Each number is 128 + 32 x the weight over its row's rms, rounded and kept within 0 to 255. Layers, rows and columns count from 0. Numbers have three digits each. The size before them is the row's rms in percent of the matrix's.

# layer 6 MLP up, 640x160, rms 0.21, rows 38-43, columns 0-159
110:094144109104125062111110123176097121106153081159052091170122137144093103136158071112146148168087125132047122154135139141155167176143103137180064191108152124201131153115122160151124094131099131068139158078153109085070125154143077107123144092128150130151134115155134130087180154134125192156150124105145151174158150151153172160149092128097076125103131166131132132195141140124102095108146135094153183165026087163106109176144199157108129088120144132109140119138189143083108152123156126
092:164123185144167107092120136121170160118105128150095090160095098117103136129127165127182117127084147111089113142149104099127126121116121114106102121129160122155052064164116107142117107144203106157152186142089171122121137115123138052127156078115147141110135151160117040118129165100152074174148106143111111082057107158137102153127106202133172187060145159079077164150120099091093101163155106130146107144119107124161163182175149147127130126086174110090135125107103208090061133068148105
100:166123146186078086135119129063176108145128131162148118143119119161109116087125114160111105101104117141160161127144183141097111149150122093118127122205129145131140117061131102149114075160191116169115141041129118151151126180138088107127115117119145152118186132078115083153150101139100129131087119129151101138163080140116141160081053118138078193168114133069144149045104100147140120082098149117156131156101151126129090091078154220158108134116134172094213155187147110138083168113137090
088:168091123148152171128105094103152134077059039071124152113116071158078133143104091120146105142106102166135127139159131146139126110115139113110163126100132093097164132172116173146168157089129087182067053062124162039080139123147120092093063102094150132111173114086090096134077088130164108097102104123153084146099116127154117141143106127161186075129105127145143161097162147101161164154128124145176170092185137125105118128088189065084157126145116196111102110100145116145109161110136139
089:145103143117087150100131165156127187167125131151136153188155121164105135172118146114099132131124168143113100110082114110110162143165135127114167120089159118094125161126152149052194127125149089129117106120129172105115095146159176156139128141067106152125147113070129106142178157135170093126176213134086152091132210116152150104121151185153101181100144070142118152106131108112102163170104119139134150134182058180171108160157101194073101141132103196150130156075070113081202090160122144
111:143145152109173120177099117103126143098136077099189145064184160167068121089153169154118105157109165188168038114140107139164145101150148109097135097132093129118165164140153191156115131133174103107117140098104147172181075103172137122163118073174093213147057171182127103116137116074098134113078119143113130118125100107060144147109123147118105124144104092126148114101139112124108134079150130155115143145124160160131144195097143151130195115115110159122041168123116172175174113130096133
# layer 6 MLP down (transposed), 640x160, rms 0.106, rows 38-43, columns 0-159
115:107150064112087154163122079117107138126177147196151147132170093080079123094197101121068147148094158101134134129094100159122160186130123135177128169121165175128167175139105116148190129175091139116154117146126128106125137099106101095158145127106078156080087158091135136168143189103133164129111106156132167142169091154094063186148086093116164106118176185123104117117144205123171091161138132124181143099073118120055099161125118116118114068113160164158129122123189134057110118130122157
093:098148094129140182100111099141172117114155060096090168122162188104133058098124109132146168134134129146194129194077142092097125131171131137156198134127097131111102133154125108120137193128108138157142075097142105113153107122176118085110120142157136163110101091123137163104153071072096156146192172142195068122045127120102183202122133166122150090177087128074090122109135089132124123144174101046090137116120154124139155106096144132193104163136109122094142139163179116114161099110102138
101:140116104067190144134146117177117187126157129098107146143176113163060092094126076073090153047115098099143149116085147108030132104117095132137115088051085124087147152163210123152152139197128136083137129137175110133124155100152117138156143145145121096141086129159147166125146121096149063105161125069100145163107097130118158118127111096112172085077096193171071125117184116141123123146125090128168080153114116090115139135175117148080115078131090151134121130153124123162154132131114195
096:176087142137138130076078130165112084128113086123093164096148116138109109174115086131110132169121094035119106161153127116164136112095141190056137069120164202121120054166156110159174124173122110139115144169182151107055141118154105152101080122105106116085154115087090069135118102125117151130119138118114130063120071100099132119123143131140135067153092138111096183134184139152148146128178120133136163090118117121115169108086103032135181123151099145082184162099082131168098121113121128
096:143152087154144126106113075197104142175178091145109087103129160070119116120094168062124146180131197109154107201102138111115168049099078152128141114130155115137119162159107167184086146160116156147129151128141006087119130149107116130197135115125098130154136129106140170144108124183132132122166085108095130146127184144110142141134159102138107079202122109170106123064168186152075106160128089117118109166131131126122110106170142100205131123121109143183142143170166164113116150121106116
104:155138129135146131121081122142076100150173106108161181106109161161103120141145210142105144132089132239120110149103026133097122165087118123111128159096101157164151170152144156168144143152130142152122085136133083169149143155127097202172091094126141137146123094077162125174170121110119110119175081110132188156143150168152093158119168126167099134110100093141128135113145189129144134063104158161148150128142178124129153166135093172178182072132191093147143146178160163152105109093069131
# layer 6 MLP gate, 640x160, rms 0.197, rows 39-43, columns 0-159
098:138143082173175133120150089081124097102133137118143157120162174155142169152086102121122141112147090207129122125105156169120078119143105122103115121118071142133124177131146154135083152140150135121108171162079152136151183110115073052109159141145117146066121096155170153118119128144113210095084147097090090106148098153125133203121181135131113167101138118066113147155127088077165054112158089167109086173111106123063111102137179147188181143117159133155065129118118090157160179191111154
101:164139140192062163144117172113144157126119144146220149126146116115100101130068135077082157103068091132162157096114169113094098160133094153126122133168069121102093142121129075152183081180164126092124143132057142155174140067141121153198087083148072136011133107081129143133116122063118117140105107085144137077124127130125090110174119147132141083102167167097133174096127172138158151091138146090179126156117124100131089092103151156145126149074163164129163115134121144117120133151120137
104:116076119194131180094167149156153147137181133124051117107161091143122114118072130181155110076116143143158132131154196095147104152153151194070110156135124102174099102122104125130118190128136081136098073122095065052140196129186138157105109171138086102105166092096153117132093104154103080074155071124135134119113102173151174084135090182083174132133093141105107154165112147102140137181121166158128161130153122087118103157086095129102185091111078130113122149162109131145110131104082152
097:133164150155147157163133165055104161098080090191181091113086164105082114123185137105111045086114050102132131099089119121124146111118118129114118166201101108152127071141094157089112132135231147087098099116135106103141115135123142136109134167114164146136107170142147138151123165058135176080120118106101144128133057157114126147145118129102067125153051126096150110153116217100150090117100145113106132146103130087140094094155156166102151082114134104110122106125090139142178101161185099
103:177103111101119127136129116064133183132189126095148140103144141164146110111148139143065121102105183182158072115128077149100130142144126115113089109083163096096163080184096137136143122132138191064160099102170062150180100127137082150159094096118101189110151177148138139136150167136102103139132130158117148180118150161129172184132151159137115075127070108120096123127103202081147134145043093160118129105113092138113129196123092187161163106120178163108164164151091164126140182096097147